{"n_layer": 11, "d_model": 640, "n_head": 10, "n_kv_head": 2, "head_dim": 64, "d_mlp": 5120, "vocab_size": 19163, "activation": "tanh_gelu", "norm": "rmsnorm", "norm_place": "pre", "norm_eps": 1e-05, "positions": "learned", "qk_norm": false, "attn_scale": 0.125, "bias": "all", "tie_embeddings": true, "parallel_block": false, "init": "normal", "init_std_qkv": 0.0152, "init_std_o": 0.00323, "init_std_up": 0.0152, "init_std_down": 0.00323, "optimizer": "muon", "lr": 0.0173, "lr_mult_o": 1.5, "beta1": 0.93, "lr_head": 0.00524, "warmup_steps": 200, "schedule": "wsd", "decay_fraction": 0.666, "decay_shape": "pow", "final_lr_fraction": 0.0, "batch_tokens": 262144, "seq_len": 1024, "doc_mask": true, "z_loss": 1e-05, "train_tokens": 1461000000, "steps": 5574, "dataset": "wikipedia_en"}
Each number is 128 + 24 x the weight over the matrix's rms, rounded and kept within 0 to 255. Layers, rows and columns count from 0. Numbers have three digits each.

# layer 6 MLP down, 640x5120, rms 0.0379, rows 454-562, columns 4096-4223
127127149123157145144117108125091136144144150137112155135118136138162101113104117131145130093149115136137124134142187085138134176129090133143146137173133090113118156135139143134153128156148141106125146087084124127147102192115148143152152117124163163155138149143125138131127091128161152161160164146135154140099096119113132119132153124136139111125126134120143098158109089131096154170103
153102109143104156102122141077117108139116136083100117120121159151110138114134108129132110166093140118138134115103143091129136122128134116109144127174110137151103112120070091098137149156126107149106183153105151144133142135109120122146129118083157059120156133094127145160123119181116135137088074098154145090098157123157127142124091109119131120120141086139165152139088097131121147163151
135110089142143123148123115157131164150177112156163106129158148160112136100150121150091102141105074133165150173103118076113180130050100146146104089128130113136127097131119092145136122122126109150102099113143131137133141138141140124139123117110108114111149143098109132083161108129133109134113154145130134109131161148168157121101123140142130115188147130095190118126154137124148140155167
173096133144133146083144113129118132147097173118136124104154129096099121146127152143126113142118115107115085113137114144135138119102167139125142120137088123098131130130123153136112126144177128138112137121133125057121113125115122110123100150146125142124134153082099090070123112141132166141137125131132131090125154161128098116151100137117115118110076155166152169117112151129155150125111
127124129103188123095137153137096140120105146087155088119157124085073102148157112143107126165158082109123151137112153193184109161155126122169106117112114151112151106126138145132160119171121121127114145133133143145107116125089122145112137100117138113124107123099126142109156151123116145150104122115122104173142152114157100129105174109115118149140127139117098128150125159127107161091111
147138150118119125115147128134130123082088169115143141144137128065150133143135124136105091120132137101157118135108143096104136152131130100095128090161138154119151122121130139137137121133133116122127087126125141144122142119159129110122097146140151125108137143117133129155122148129123134113167125124130163077145106136152108088159096143110143129136113135146149092133133128144136124115139
151106153133151108111094135173115119152133101161145116126141069136130118160120159138148111136117156143121140095141168119137211130175148117096109151180124101145122136086156148097053122170126121129172088148142111133092129108140101098119114129155132132154145145157114122133150147110103138152139142100104106122118143122125117129095111103156120137131107138115141078126115160136149118170118
169137145139096163124108131098112119146110112134140114127143135130187110114146143143106083128123108121173142140070149134111145133108111119167071094164111143112098146113118116151100107140129109123117118118096149150081138142103147125124120090090117142096137136131142151155119075113137102181098155136124162107117123158171135127122124117143137109159142115154151156115165120092106130139128
100121131114097136151091105095128112155120110088142129129118089123102119108174099111115176098092124104154144109139155112154129122150084124100141118130099141122117117143121111116133115147101121096129113126168148175103099157124169186145149114150116142117096131111148141110122096160115191099156148107075127113126175135129079092127136093140146119088146121102151175116129096130141178144132
122089107175103106128147143127095085120156153137102099139150137089152112099138126149124162131147125141146094150148111117120138132142092098160110155124101141113127127114120153145080093107143088147102159116116118124098078119140109126111139092144146102116144156135119134140130120157128138123158161157099119114167124131138103085144167129117143171119146124146141169126144135134154113100128
139138099131165143101118142120126075151097103112142114147142150117088130148149137133115111121079177161116132117124108181125110144130182123118145150127160150125141094087094108109083134151098114111079127118120178097163136100141163101117120165104178121151150093102104086174098143153121064137131159110148137110121115141155108078109188104132140126107126109155100118118123155112103097135099
136121150144119115111172107112158162159123168127157174108097122128104109117144157099125106127166125118153137113168146101157126151137118130120101142185094116149141088133148143119120122117136152151125098096163138081133132143149153108077117090142123173155120148174134121127117158134127129095122100151125155184108083120116112148154110096106114111140131125123082139160141101141118147148117
138119179168109108130170119144138147127141130132117108081171118141136098154123102121135171146121139132157116124131107139099130091141126171140100139133106135150122152112145115155146118128114097119132111149153137145123115083162140100156122145109138144126105151130125130134142137179103137129115123117146085132117133127148078178121111109095118129119165092098144141101147152132126125141110
158111165128122131148151140103129100139105157106110111111138098160149147123164147133155138136115101140119089120130137138126137141140120157136180095114124119107122146151138114182136116100124143132121114082097141108120174157093105103147105152091123142113152125169121152129146142124125080145151164148138060128118089120134162118149132135151128137093132117142137132145135125107118157104129
097147137139172116107124114097166081109156123096094124109087085090109144143122143129128152126108138124121066145106194159154105119135097115132153153142095125126121147159141149113157132095160149134142089103121119135183160101141089133122160136086113149118134092149139177079068140114160129117166143134119149109102141110103098116166150123133121133133168128155138100142165144115104103107114
130117152167115141159145127141165172142160129106093166117153126127094140130127136144103156124153164136117147107129134111135104138132159139110108162117146075127139087136143163152140134119136154104111075121127063139133093129121124113116136104113152095144137175129075124139102154120084166125123083123195137125125135105140140138129125167144134104134153119110146153119112129123138053123142
151145139133074128087138110114144179102181087129102110136128082148111115104111142098134095140088130083163169140113107128118110150100105140137141113129117103139115098160158074151134131097138130155155102112132119103093158137110137091137155090125115133104108115161135149129114138095115146118121150133164123162151084170125116100162110142136173128128151111123115136124147153120127110137097
140154146136113144143141156137148124095152094116156134120114147101132093124134148097113129124139127135075132143132121051128135122112112111090138119118133120109118098130113165120087114146131105110092114125145113138152109121114146120165142157115104111107099128126128079096119173128115165140144124085128129106091147132116144186137108142178102165113122119082144090151138147118132130083156
110140104164134108141130168140152108132122158095105096099117127170095098128142135116110123129128172095140112118149183151129114119161115160108149114127154101109052120133106136159123132131138100129095114130078108121120152148113131115121128154123102133106085151112150159101128127118100122150120127156146137110139150108116120140058115149159113149102139140135155121112075127110124188115111
094117128119104157141140166113152153154099149123138150130095118120146100110123114076128096116122137153126147129174111121123118129114130081100122083125141104148113148128112104121136093114129092170139123150110113175120100139153153177143089118140151116087139155105124104116119114147145098156118113152097112161158162159136114123135127116143131123153109156123185132117128123177118087155117
098139125174160109131132171157102075099142104140115157187143138153172120156156144128111168168156131150087059117173144113125135131130151198113118156119160125127137164148139140130105092091153124095142135152107146127117131146132178111137124090103145072131138154110130120130154166112160114145172125157122121119126141133170106133178138106152129127118098140137121104139114148164144134127097
155140108061125126114147107113143172177101163107154154088137131144152164144163134139103122111069139170111147128159179128135118129129134117100130179131154108129096143160147146127139139116095173123095141190122147120119103139145159106161093113118134127167143101161125108163129106165105166138115153100132079116118125144152149160219123102118136128127150106117136162099158164125129147100157
126127097106119145140132128192086143143132175118122138183082112146122138110120127108095154112101132120144150153134130165148143151138142116113160140108141118113155185154092186100134147143157181135098133103173079098148139150167123127119113097181152124169124131153122094137101106137134175084107106145140145163138141118096128129134138124171149143180078106133149182148131149116121110109144
101082113132123121129151135141126146076128114148135147163105121150118107096162144095129136102119159130165089111119123172122120133122118143142133148164100118130120096145114111124099129127124088175130113140104123124145129148130095108152162138173178121101100112146143076140161139156135101169160166135137104096165102131098128119120126160150114132165152152152125143082096115134113094160140
077138139126137165161130105153116155159085104150159137112142139122149134126148149107147193110135149097179116167119145122094114171134173098122132170150138100134114107129134085130133113097128104113104080120133078155123089169142126134125110134097129154113152144153135120112111138132156124124152142113124118157122165158111156105122145074093117124132109144124163124090120128117114166105145
115147148100125134151129141110134132093153133153127150131162134112127155124106163133133087123155149146137124116115138099128183124104115137145164122147122156130119125091143112108120149099134163180167106140169135115129124170158107152180120155177109119152115112109162168105115085109131134118108170144156110143095106113086109097140134145140139116159160133124148085153165134173128171142126
107130130143161119167143131182144112124160101127124086140100132091110111137148137132105096112152148142114105149115109106103152140123067124159143122143149142107130107076150138108155141147072123133180137134135133093135118136100178131094131117118135076145126117095139168147122115117116092174154162113118140122139060138085105114153132104109096147118138113182101116089116139118163109144133
106173157140156100067141131101092127140104187138112113095105144103144114143159091111183140132124117143119148146135129121133160143120070103150100156109071089152110113131129142133108151158190127106130162131136108182126090149134126131114120126125128125124147158148137103126110135145162086097123119123115106088149084113166092156146117127145163102149140134134106150109096149162160093142117
142110170134141120130153114126154118150166131116122141127165146112147135143142120121179124110108108118123195122172173147101133110135135155126155157128127126096147113150087104123129158107114144138141108142141109099175146104111155135149130103119093130086107150158122103176142158144133093109111102130118126098113150118122059067081104145143147135129147111121110121140095143113159121123093
117109193118120094146137140150100121159092163135123108188117128106093145137119147104166156120103172137148156153091120132114166141155126149105108128111134137099106113134164100136124106128132154115152142142156092145145120140124111167113143114118147110127109120109127080081131144092209132154083101120123184108095153118102140128119163112134128138139167104147113150150111098114123068192088
075175109102164102092167150102135135142125110112123120160094125121123154093166109139098155161142106108145156147103129080117128147143126136124126126123146141124147176136124159105123102148136133085107125167105115120092161143133101134138164151111147104134120130118140113145128121110119143114085135135100055109125116147085104137112112118109135125166159124095124131096148154085103201140095
128140128135137084141135136115107143142168098135080125130116137135140117124122115157086138149146156120093132155155167112119116099141148088118145105102139127122106124136116146115159127133136124115122080125135129120130112127119136139125123169115167114137079141141128110148143129136118193124083106141164126130154191096134078130103143123159109122117085131164212127145128108124145109148170
093112105087144101122123144143120146191154097130134118139169104112086123114145109132142154149158120150115147169088170121121097105106094108137106127156114108125118141105130123131138142127126126101129111122117150118101093120170190155107143104118127141167150113152156118134121131143197154138117109088064138127098123115136168100119136142139130129141130109111146121123133140117061137107146
177145148081150146133110093136138139125085076112102118136158124156126111129140135096155123123106108150090131123081099084123143132139136123134119121108138141164150111156118141176126095115127091132086155136128134155123110141168108165140162135125086151058135135148126155141142133102140148138122131140097127155136178154129108100149097125092115121145134092115180163123089130132139102088154
138133147105133139114112115100161148142144100128150113136130077088150151099145106123108091148152100127107109127079149106135078104093105149191127094152159190117063140083078072158154125136112118157117169128137122133108104116161129162112118171118136136198150111142163081112118164143127139119099086120089079103109165109089153064154162111099146093132110144127141167140110108123121124144079
087100096134151134156134115130127126153113093169064106130163120090095086133156140097106128144104085109120133130121086093111118102094151132133146187102155118085139124121155110151117126131102142109108167129141128155132114106137132149140125109138121135198136103112134129135111160143119092159107190115142111143133157113121165130133140125112135138147099097123137087116137101117117158132111
081138148094104148131143167139110088120156158127160168117138158105125105136085143124112122129133090145128180139129116120133138168111126088153130167096144128116121099105136119112134137155131168125082125134157144064141140122139113155140140140151101152128144127121167113103121123111123132098114112116153084130115091120113153119114100137120132142150071158081146121167152104101158101191171
125139130133104117119093139118117122066143094123126138171146126111149122147124126097139139155132110134159158171146115115109183126119131132125122103105153148090148129139114087123126102156117113120131182131148110114130128171114120080116138094151142127094116125137145138107136121134141142130144145153142103129112104137103141069126117092182143130097159188133090139138115141100105087141136
123141160137099166186151119087136140109124094123113125119148151142132123135135146150139156149145120138144134165103123116088076121162160112128164113148162108135104134123102147135173093141131108107103099136124160164142130175131155124114147148138123157115128154086122152090145163077139132105124128116115144115089133152165168075125146133181152155112091131148102142135134137125131126087162
153172090117082114147141126094160070113169085099158115132141146139103097155136178156150114124090086107101103133093114135074088146156131144143137080070134108161125109121158097111121119160141102145112161141163126084176109141090087105108109115114138134107149111161120132130111168105124128111106131115137116132123135097151081063130169140094138147121146113128126145153103098160116113108162
148100088104117138153117109101099092119160149134139162115130126118120124122156122107104161136151094156130121110151182158124109163123108141122123183151133166156130101171114102132157104126117149118158102127133155174109087089082124132115144120133125152132110136109116136098118111087137085122151141125125117152133102161135130190164182143131116090097156129145104173128101133149084088105149
127112144113119115103166108143119134123178158117170088125120110164142117132109141100149199115131108161127154143152111122147129140116145092140159115163118180123165115138138138087106134111126125203159117142154087143088158141104089112117131141144124159086100129162123155123121135137141145100149084111119188147129142157129128074133126135119113142106119118140121099127136117103111151168101
124144131097127170150101100163134124109125155141135156129120149149122132120102130107130115108158195120139132139141086139105108121162128158111122128099110147127148139157108063132147135123112127153155082111120143113122146158138143111130119123134128147101147111122134082137147139129148120147150118133070084123141094135103083156062105154140119142119129106138123176135126131089087155105124
127126091177075126133124139132121154115194178110088134130142130131107134142134151180122129117169146147121098142162086151161144137098155119129121063094113134151152109117130131189138122147155142171126156161181137141130149146167128154113118144135145142128151079110126078100140117178171074108107105162145147099121096154097104062139115157116158089149098149150165147143123107108166116145155
133119134108129129129164125135151120130134161136114116069154115130113085098119155141098152146139115124129172133142095099138132105157126150066141125153127120101101122153139130092113149130120130138134116118158105086133149119116129158157143110175137083160164116181121082138084081105150141142110154112106133126176114157107102114137092151122122152103133137127129143148140144130130132153133
096080128174137110139153178104126097140153101115133113117122127121087128103091106142143136130151129099112156174117109125121166145118178093090115123081135111121086107152121089132121172134163102173090122144111134164150138118100145135132127141141151091123143139113097152112129100112101085133176128124125099136137113103138156076172099152108126124080125140139102115139104131104161121107132
108144126092140144120119144139101154120139124156122087163147114098163111118143122133128110166136106138123108173126177130136136124119157132107114152149103124097127131116171132110103092117105175127143156097148137137135142131109155141113139147159144102079129127117097106104122149173101086098094141141118139140178148106159130075110163120117122105123105158100154156108119140134152150138135
118149141148150141107121147101130170123092135134112124149120104072145129118098145121114152095124111150103123165156141177111120137149129143142109125122144113174097123101132127147144094152192094163153153139124106170147153152131122071128131166095123134113116149155117134143133115155137135153148114135123131102150135122126135122084138115076119123120132135194117152147147144117151156120100
128156124117152112100130108125131118127144138095150116107103115149112130130095135094140109122122155102114122132138128140109127115177139139147154086110079107142166144103089148108136131079105142118123112116150132143135146164146126127148112105140168127090123150137125123082142153140117165146128142140154142169116105136081089140157172126071083130169103129123127113118142104127117108088159
126112147122192121151120132129144131110100150197126125131111152102100140153172139086112115110104103126120137137135103202136147157154097114160099135112139075144130082145104162164117136138099108150096132117138132075187168137168101130117134142109133183099123121115111126142161089098124136096130143134138153145128136173119127164107106100143131125116169128134139138129168125115127122124124
087101101151072084156125126133109095106160148099077156106064117112137089101106144181132094170133131107166119066126132088122104116144105130119092113127128131129138145124173103138133081118140112137113158149110139160138148155112122123110121096104143131109113153104147160171154124114160127105154155100116119133150129111128127156118131139144108128152135149114137151110149126137139073127147
101117147103110106135140169132153121094130155119127136110091134128107138115145118132103154128125109120166126127106120109147142135107097156163119146111150132136138108115126110121142150130146130126128146145146115123114150164137152121127155164146109144110147143097157116117111211099150069124113124134104105087171134115172133131112105109121137173167148145130155137092160155139124153113117
129159120159099116140117107125122154093131123134109104145092139124130130110138134094107133139125115127133120139144167167140160106133169127105167144106112132151115146150091144124129147131115123123128115163110129139125133163090122133135123119149113128124133134167125114115138112083170174203103106109132141102177141115143116090097099133158046141133138115141090135145106116177127111087117
158138109132146118114177142127150091099087103134131127116144156127143132119124128122145157108115147125105131163146127105189132130112180155117131172097147134126135163137117135150142116085098144131104086114128097143125143105137075123121149156121175119132145104116135134109098126152126108124080103136143106137145154099148137147134140095132150156103137139161106128091140158118091112152138
114131120144136118151162105147119142123140115106088140115140093140152134127111167123174180168090117163149100111201116102146115129125098107151162128125131124127137162134095144132132121078123176116088090140131147192122120167111129060157115105089109151122108142082105118147111086161098156090117138113135109100142101101144124079139167110123141124133119103132163161157129111119156175133131
136114156134110140037136137123127145131126097165097118097069102134152142124144123139114128083116101124119134139146118174162098132116086110142139132141129160152169105167089157154067101143105103124105110170108140087112138155120082114117126145120163147108146098108092151161114118098155087102118112137115117089145157133099097118094106180128127110104100104139130142133106118103138083135137
158109122107130147113104135138144123145121099154114117153162123141084134115129102162123100095128129175162113100131142108163115078132092112110121126098169155112149135086110178129092138128119162133109108123112130107135128155114140097150109118158140140131125100115137114117116126121145096138104160195138115136123136151120188130122130084122155155140093123104147171108113117151155157148136
117141176116146137126107113151135129142130078111113139112091132132128092105122143119126123159083116159131116094097160147125115114092133157089143113122139109108098138117140192118126123113133152155117136132133168124127148145155122150110135155119094126140110160130108177130155138153147070100113102107147134111127122143141072116132122106116161139113128141161127135148158130126142127138151
111127149148114140181163111126101137160171081093129103140140141137133102120144158137133075132114102134169105104134122144141101133157133158111119130143098142137129122112113165102070108126128145120113133091138129141143156167138169143117144148139120134116119137144151096144108165109136106131148136133120120137150131119154128154133124146174120138151058135100120108083116128102152151087126
109132121113112146173147140113139141169117115112118143120097067115154143106138098140122156163144134119105145150133097081123146134119148137183118116103132086095156121138143177126144127123131148135118144083119111070117137084094172066134102140114115112137140161112115125145123121152142141143125101117092088148150178112124112142131112129132145118124133115148118108086102112142138109102127
091143070142093170128121125146125087116090108143145147171127130107137135143147140149119103112136150085111094122179115123107135162138133151156092131108170139147155108128139144118171119143127163146155133147128120158122135155123108142138123136119131136127154164139129139103138146123133089122110163134112154098095160146148078114134091122103100093150105139100164110168121089150147113152083
158105157158159109193123145115152118187114148110079117145119119158164121072129118112197138159130155122146105106112149147128076115121145125101108141095124164102147088105144108146137114101122141142123122097112154102113143137107174134146135112123100139098116130134145109103120087113100191144184112137102086114119127137122164171154119131091141139108177128174114172135143107134150166115120
111085136116158124144113169134168126097140151117122146112093104095142137134119102166112146133140145093131082137152123138094153114099112127176136108118166082176155094138121145125144141101126143105132108114161110102086111175160084120149131093125140116091118132103126125161134114157112148112157158111089095128091118103117153128096158112104125128138171154137109161156175150141154130124144
155127061175152130158152146178129096103157109147150158151131100135115085108124125122126102128123187115147147169137120131132115115134098087168173134117151147126134117153127150137144104126137088146159113106116121138118152169160111143150080100129150157121098115147092126165076098132119172153125125159119109139119152117133103062139165142112145145125121160126117103131121156130127133117146
126125162146127143149086173139098130144119144141112119157085115128135141111118099112106123172177040087105121145129138124128123100123145116142143143135136109116149140135108161129139140146160164161132144120123129100114147129148090113128183086117129115093109106119115157137159101144114109111153114148103093159159108128141110163150145113122132158127123137181137136156106087117111114112120
156136125114120159137110167092148146122125126132148082136091150124141126121138124118118146086102088130133148141095134090145165081135144123076147139102115101123092070122138169128127088108137160117112127100112113140161130160128118100151117055140146101082081153081153103075152142120098103123130153106137099141194148110142103126120125150124124151132144120123117114172100106102121174140148
128127138127176146136141098122110112104117131115122135097140143119108087130182157125093135124128106148107130145110104146119078117118126115137139112096163164171168149122131159109101166099164162138129160114113078167138149094148074131124134109114119119162139142163127120125156122137140139131131142133145113160117091124100114092132136139081165092152147093141128129131145131166124111131108
094114143145168134094101126120124131134118156139137174125204136127140129118174097143154158179133110084116108131125121143125172150125131140151122139128091121062158165186092086135160125151139100127105121106139105116127112139169132149103118131124107142174107130113119136153125103159117128102130145093149105145121197174132171136158114135125124111155185098132161108140131090122114129129132
135142113166119151108129109113138109117107174153114124108113151121119153128121126101093116148189098115134140133090154157095179113134155132106114115125161161158123157138111158168158152136125153141139136147139099101126097116117138105165147124103093110096123162109116148131178071084153164116127141139092102120158112119188096118120100145130129117109086138156135132135162161084133141168087
160158163116119131132154097155150099117080106149127112124136097146111099142140104110190125112158107139134110111111117065126140093139135149120111111133126111141144096095130194178068176148131125161157115118123130145121103108107128112137165151161105159056157139132155103139171125099150167141109108131132096121153104138143139126141132110079095093126117082101087131111143085126159131112149
100160124137156128126131119115125131091134160145068114118154137126148127122129123117114136119120098098158100124177093103113117146134116096124111135099142107099120096081145135147105128141154168103109126130155141148121123136119151106168129093128126162125127115115092140121116155132130058166147138093147129088119152131133110141058091164111126093136124116142057109159095117157127132103135
139143159113101076085138127142140098120117128106116106129104133142136117139157095151158101126097118136129158167131149099161147125129110139066171160105095123161123122109122115122118136104109144138118171168130119058116112118151121127125098159152186112126103122125139116125161154107137158173107128114103109128065154105156123176123142136154142165133149105099111137140130115127159121122115
088102141093075102116104173065123134110128135143120120170113141133157109126134117128097112141117131193097109131098135157116163110102136128086114117109168123124126129141110060145108120099121136119123147110090081082109119124123117136125103119154160135112142137158109102141124131144154111141113124130128140142149136153133153172184124113115186139124147147121148160112115120131131157139129
119120108141143151132079091100155161133128152129146155096153133129140110153127144161146146111089169116135159158137129176153141114129108174098141164140121112101136086091111125122101117113167124154143152152158132152137124144140109129099108121140151135156133137132133155152161069167131110105139141141103093138109119112159127138095140077141132103137140095109145156116136146140068086127142
126159096115169158161143123142132120127117117179145119096127109137128136087113126119154168136153148158141116134101147133164129126127129112096179161146152145166109192144129142129135133159100122095106113135168092136095154130134143131137123134122141153119113135128112103113136106162111139112115109093139157123176124151179158097093156101157108142163097121094100108104143105110143142105081
118132137183115123076102090136118163124130080096163147125181092099096155112089151090133117115139105118147130123138124128120085139126177170148146148152145112124123110141128085129123145094143086126120122125134098108118132112148128126092123159125130171097143150113108144140145124140130093123117114115154143131137094111149161130123160131129112085064140108100141124136134113167139138144149
122157136121132152111116131106139142101117142124115126141087115117146101110163137106166166121114115178121134136130139132195090123100137113113152141151153127090156171185093167120107133069152127120128123168126138092147116133142055149067133130140099077170137175122140123143150110102097156143154050162142103100151079129098147039133118118121123147075172092143128179126099143110152120092098
110128152144103125082098138146099159114062129126141109108162106136113143099132123134141148155095109090100119103129151112155119133153117130094065128123130159123154129132132154108108117146102155107126099136167130125126110139140082141134139118142117124145135168139122145186110121144104127113129152110097102151110120136155132135143137134162093140135139091092124155138138158130151146108104
147117124112122142076131105145129146137095092112133160136128122106124152102099102121125171144181117142106131127129151129156132095141167101090130145097108097138158180099114102154113124131129115147147161106111147139163126146104117132139121100118103127141113111107157161154134129129124188077122135144130159172142118107093146128142117129144104124173131104131139141114110121158126132113103
155152132152112104123148134122098154112117102092158128128114101104123133146128113107122126106128128121116154097146121133144130160112126110148111153125132114112164056152168145131131149110137103094125086074132135125101135122139116142145142126140148119120105155142095130152140080128113125091111089144164149127080175069129131101109141125161125129149149167159138141163132162116114134133116
145106131126158122118133120147122133128166124125117143117112108103092144139101116127114148165153149146120143112136096106142122113125081129103095114095122111149129115139127058179147121103116126131119146133119135173147152129161118105102114134135148101183129142130129096116119136126135081116140124106173089095115109131129069132173128103126163141120144124123110111076178058151120105106133
172141111124158115128139109130169128091125139154154145101080138085138112138169116135125127099128088128096199128114129100101087173124072134089128127109143142134172134120178136117157127106114102125118187115137123151151144130115136142158141126118131117118126135161164095061109108102136139173126109131124110148172137130108122132165125144101130145122149134112083144165104118129094099185126
113119148103102143134143118100148110119087096138113087100127141108102134118149152117106111112097145106127072137129158132126125103103093103109133124138114174144129089122145123174117158170121128134127097121164061126137112144138140155147089163107158135131143097159128160154134139147108133106130123114184145135099131139117163160123103099140157103169102096111122103145115116114104162120131
093138116119160138115104097114121149091075128103170108109157124136105126119097141127115108170115140117134089124137120120133125134119114074153124172128146129144141203113130073091111123132141136159110144132180126130139169155109083136123147129155097102111162110120189140145129112129136111101135137166165113150078124181104148100123158117152128148103146125114132106117155110111147137122133
178150113121132148092142134128144151069144128085135166150121112130129148139130087081121134120116088113117116072125111122107133136166094150133169122119085127167096158136097064096133175128148147156140148084126129131104114137137083134112148141115129111127100102152152101139123154141108084170113135142133134111101072140093103160068108110101145160141115135100173158092139117134128126104122
125133133120114121118136122143112140106164053104110111108106137166113117098156089085159147188123139170127116113112137097151152128126103104136147173104162116107107130085138154156111129140115123138120113137092163089099137150122110086122148170137153106135115093113113158107115118119074103144136128114119123120178167140139047159125109147132132133128099157146061127141134120143106071086131
141103120111144153138087127133131137105131105133119109180119090121130110128123146136136136115169186135108139158110137181140111094141140144066115144174174130143129131127142144078144148160129089123107110110123161130133167101109095116119132126151133117137149128187149145120159138175101141081127146105122071132134103123146124169127138142143125117116181128140136173120140161151120109121132
102124115146120083130154136145127134138145111141112126164119182130169153149136117107097125107132166154096085134098137079115133116105121131188159132151101087107082155161142131159118184169172142114133139115154118084141167115121118159148122169081117134142111122114097144107104148146112158166072165128159117148151154164092126155142137150120125134132093092140112097189140152121116100141108
114109112120114133137105120107147114074126116141135142192114114166121117118131144110138109124159138125150111108130135146102121141086163161134115104127158131148142128124136204071127114112113112125137127144143118138116141152121155104174134121139112124137132132131100123088103165094152162126103104129129132091163045087127155066133124159111121136103131110128174107094114145154090125109179
110100159120124097151164104098117140100108140135121144152120125123143141140094132114085163145114054094103119122082134104120092094115126105153140098174108115133111124112102108118155125104098094164125105100129146142109099146128123141109134118121153160133101138142152096130155125179112094094116112117105126160157107105095145145074101117148127179106137138121153094129108106131134103194144
137147116160143136095152128140130119154132121131148100102144155092157144116102120094152107124120117124116160136111111154145115122110109135125141179138146099122145108147118137169137136155138117087153136117100125153098138080113119109121129112140122111138123160102145121153134119100135103106141124134144125104131063140106127069098057127118120140099091143125116127145125091128149113117133
127136134132163117174140100113108134162156127150122109096108136139188122099150105087128152149128116126164126114146130151128120124142187130113132103116077100098149149134144054160116141190105128104098119076150124110163139152124138139137142133130143134165121097102097137119145141088111118144136129111176149131141142149126117101124120103108172157126146109127178141088131125108162138128072
126142157141145155130160133140097102088138096133126100132131119091113134095100116152107123111175101105098104122172174153155151123151149098117137099120148126112117137158127129111158095128143080172100171129122167118134132117148132147115140127100164119142170153149107139068104141124099114127127117126135104129120109124112159117137124088115147132115081116116128114130128142138129133111129
130123151133101113158156097114116142140098124102129128111123092153099119090068132181129132120119133149152126146119126116133130145093097158096110120136101107110146167158114148088140124124136123140120168092146106099110166088119096107135104122122123114123103130126111194108127102158130135124095121089085140122110198134156117112148122133099152100095136130134106157134137106120121144113090
150095171110117083171117127113112140090149128129140144129144133150113120164116140147118177176145105144085138143150148167105140177126096139146139141121109125171111130161155132169152143147152121131146160122126150130129119145117171121101120176139122125131106132145126176130083144095088135109120148119134176129125161155190140209103114150153125122112139154138129111138163131111166139115157
158097104125121126135133146132119127075119164156140161146166121166136112150135115138134109108131109112097141139133146135099142094161108156106155131145148141131158142121104082170102178130154134147145128133097148116132102152123125136128123081087116115122131164120131101138151115188149112156136114136119106116149118098121130084112121134134147137115176154165126103143130168119120117141130
159143139115090124116119115137133153112127111083120158123145096141138127173158136144141115127140095097110127109152144137125066121126101145140137122108137129141166141097116158095114144136134127163128093080144090124161104127149146115103112080134113111152131160098121117090154105153144126120182104139110168146127147123183110176120125160122140112131145145122145096149122130146104140110121
129116102139121150174166103133160122193126126108149128147112129151121131120107131103096142155155139134117079125117118081162126111086125094138153123117112119113121196147120097138126169135144104096140151155094139147117106166120160161091096110141130133124097124087143124075133128066102106113070103109171125140104124126118111189093115119089108138131099114138108107157104126132132151125145
150123122116113154101125164132116119143106113084126132124112163164111126183128132133130161130111121166124114138159144116152167123132147147121126115107151136115103092152080107158134140091149116110110191132116098148144155152129107171120104123145153107140174129144092102144188121089145161091099112130141106109129137143153065190111133148122138129119081127130123120138128149135108128137153
122156152117110104120120112140121159094145133136137119156120097071110156072126098132118158147177117126142132144127108156141150127114186118123127129076130109142168137085099106116123087148131127132122136106147153154129124099178120144108151120133148095090118134120103128131156141161113127100107115130123110152115141100127106067109139102157104128108185157112110125128112124147120128151103
139081157127115131111103102147160138111136113171087147105105135130098109120106123157151122118128122108071123177138153153117127123102086136158126131119098119111103122143124148121134154154140111100128132139123157084142115115118082107094140132157161142174105116072155161185160131130113169143112135134139100165120178150122148116094108148113171124127114125094114092130128185102154121141112
093142150121161131110135127147135101104181111139162114167076111111121166113152134093174100140131101152118094123164124104146122163142142127163126097158117139164132131115083137155147138122150137105113141118104101060152114145099150140146138160151124124139115162127139123096107160146125146160125101154136106122118120154107158109109134110141136099162127145136099125097143161144102114110132
092105127136119134099123105112114163130171137118164115132154114125101108117153147168151170129125124149186148138146138123119132145140129167089156127089133147147086104172131099107093109130139133111143138117118135116139089125149123124129129151160114141132103144152143133182155114124102074115107097147123122105143167128130115105141116145106110129154122102128134123119142143127162119165171
125124166149137136110114143151160142095155098148135083123138154098145142074123153100142181121099135140149106157110153112164128095116184112169139133109117114131116109087135113115138119131143110136116158159091140127138116117116113138112090133133116128124130119159142091134131162103100125121137124176133155160072118124095139162136154127151103112129115141109162076115141148136144135161145
102150127158087137175133132144157159120130156076098123130153150102146128106152138211130144117119091122156157137119137087134146088123141144139153134141115133144129084148119120147149156157095103106136134147129136125110137101137117112081129108096163136041105131144184177144105129134121173153100108140183157132121145115170089118130129131094153151130137133108098153164120178139113091141141
101165117135153125149122124088172127142175118100120129141111083127141104120126121137126132151159124127161114124104165132130120101120144152119135124107163183127164094142154145085155135142107112160142152095140143086133153118097129113083127155140117140130134154120084155150142088112088087147162133140064094106088117110184112113135139095117146152136106110103117151095121122124111121098114
115107109086129146124119149145121158122131126153127138121124101137107103111179133156134136133117118101141123133176109100129094133139102055135070127111092119078111157096096127103128157128159138168118078120114132144139093130136132159124113118117123138126133102142116139155116137127128143119162108135101175114119137152124107184093090104145131112157117108099121144160127108115150133130063
111140141086186092083117169115109140151132118125147132166104082110128115140139111132086140110086141116100113126127133133100153161126117191126120166133104128142129138123155200148098088127093154100162157127136173159116131149127129126119137141104122109161111161152117171109144120091117101127137141103112129123132094163122116085182148158141125119157159131159082115133132139144111124103122
119095167080109161116101084165118149095085162119128136133125120131121147137136167129123068111131150144137134126106128192127116127140127123058134137105130123141149151114110123125163155118122132167167115108117131092110130123116062119134103140136143137138117111135139161113105147086119159107143145127098113155166105128140133122130127147115131147141186140118147164109142127132100137137110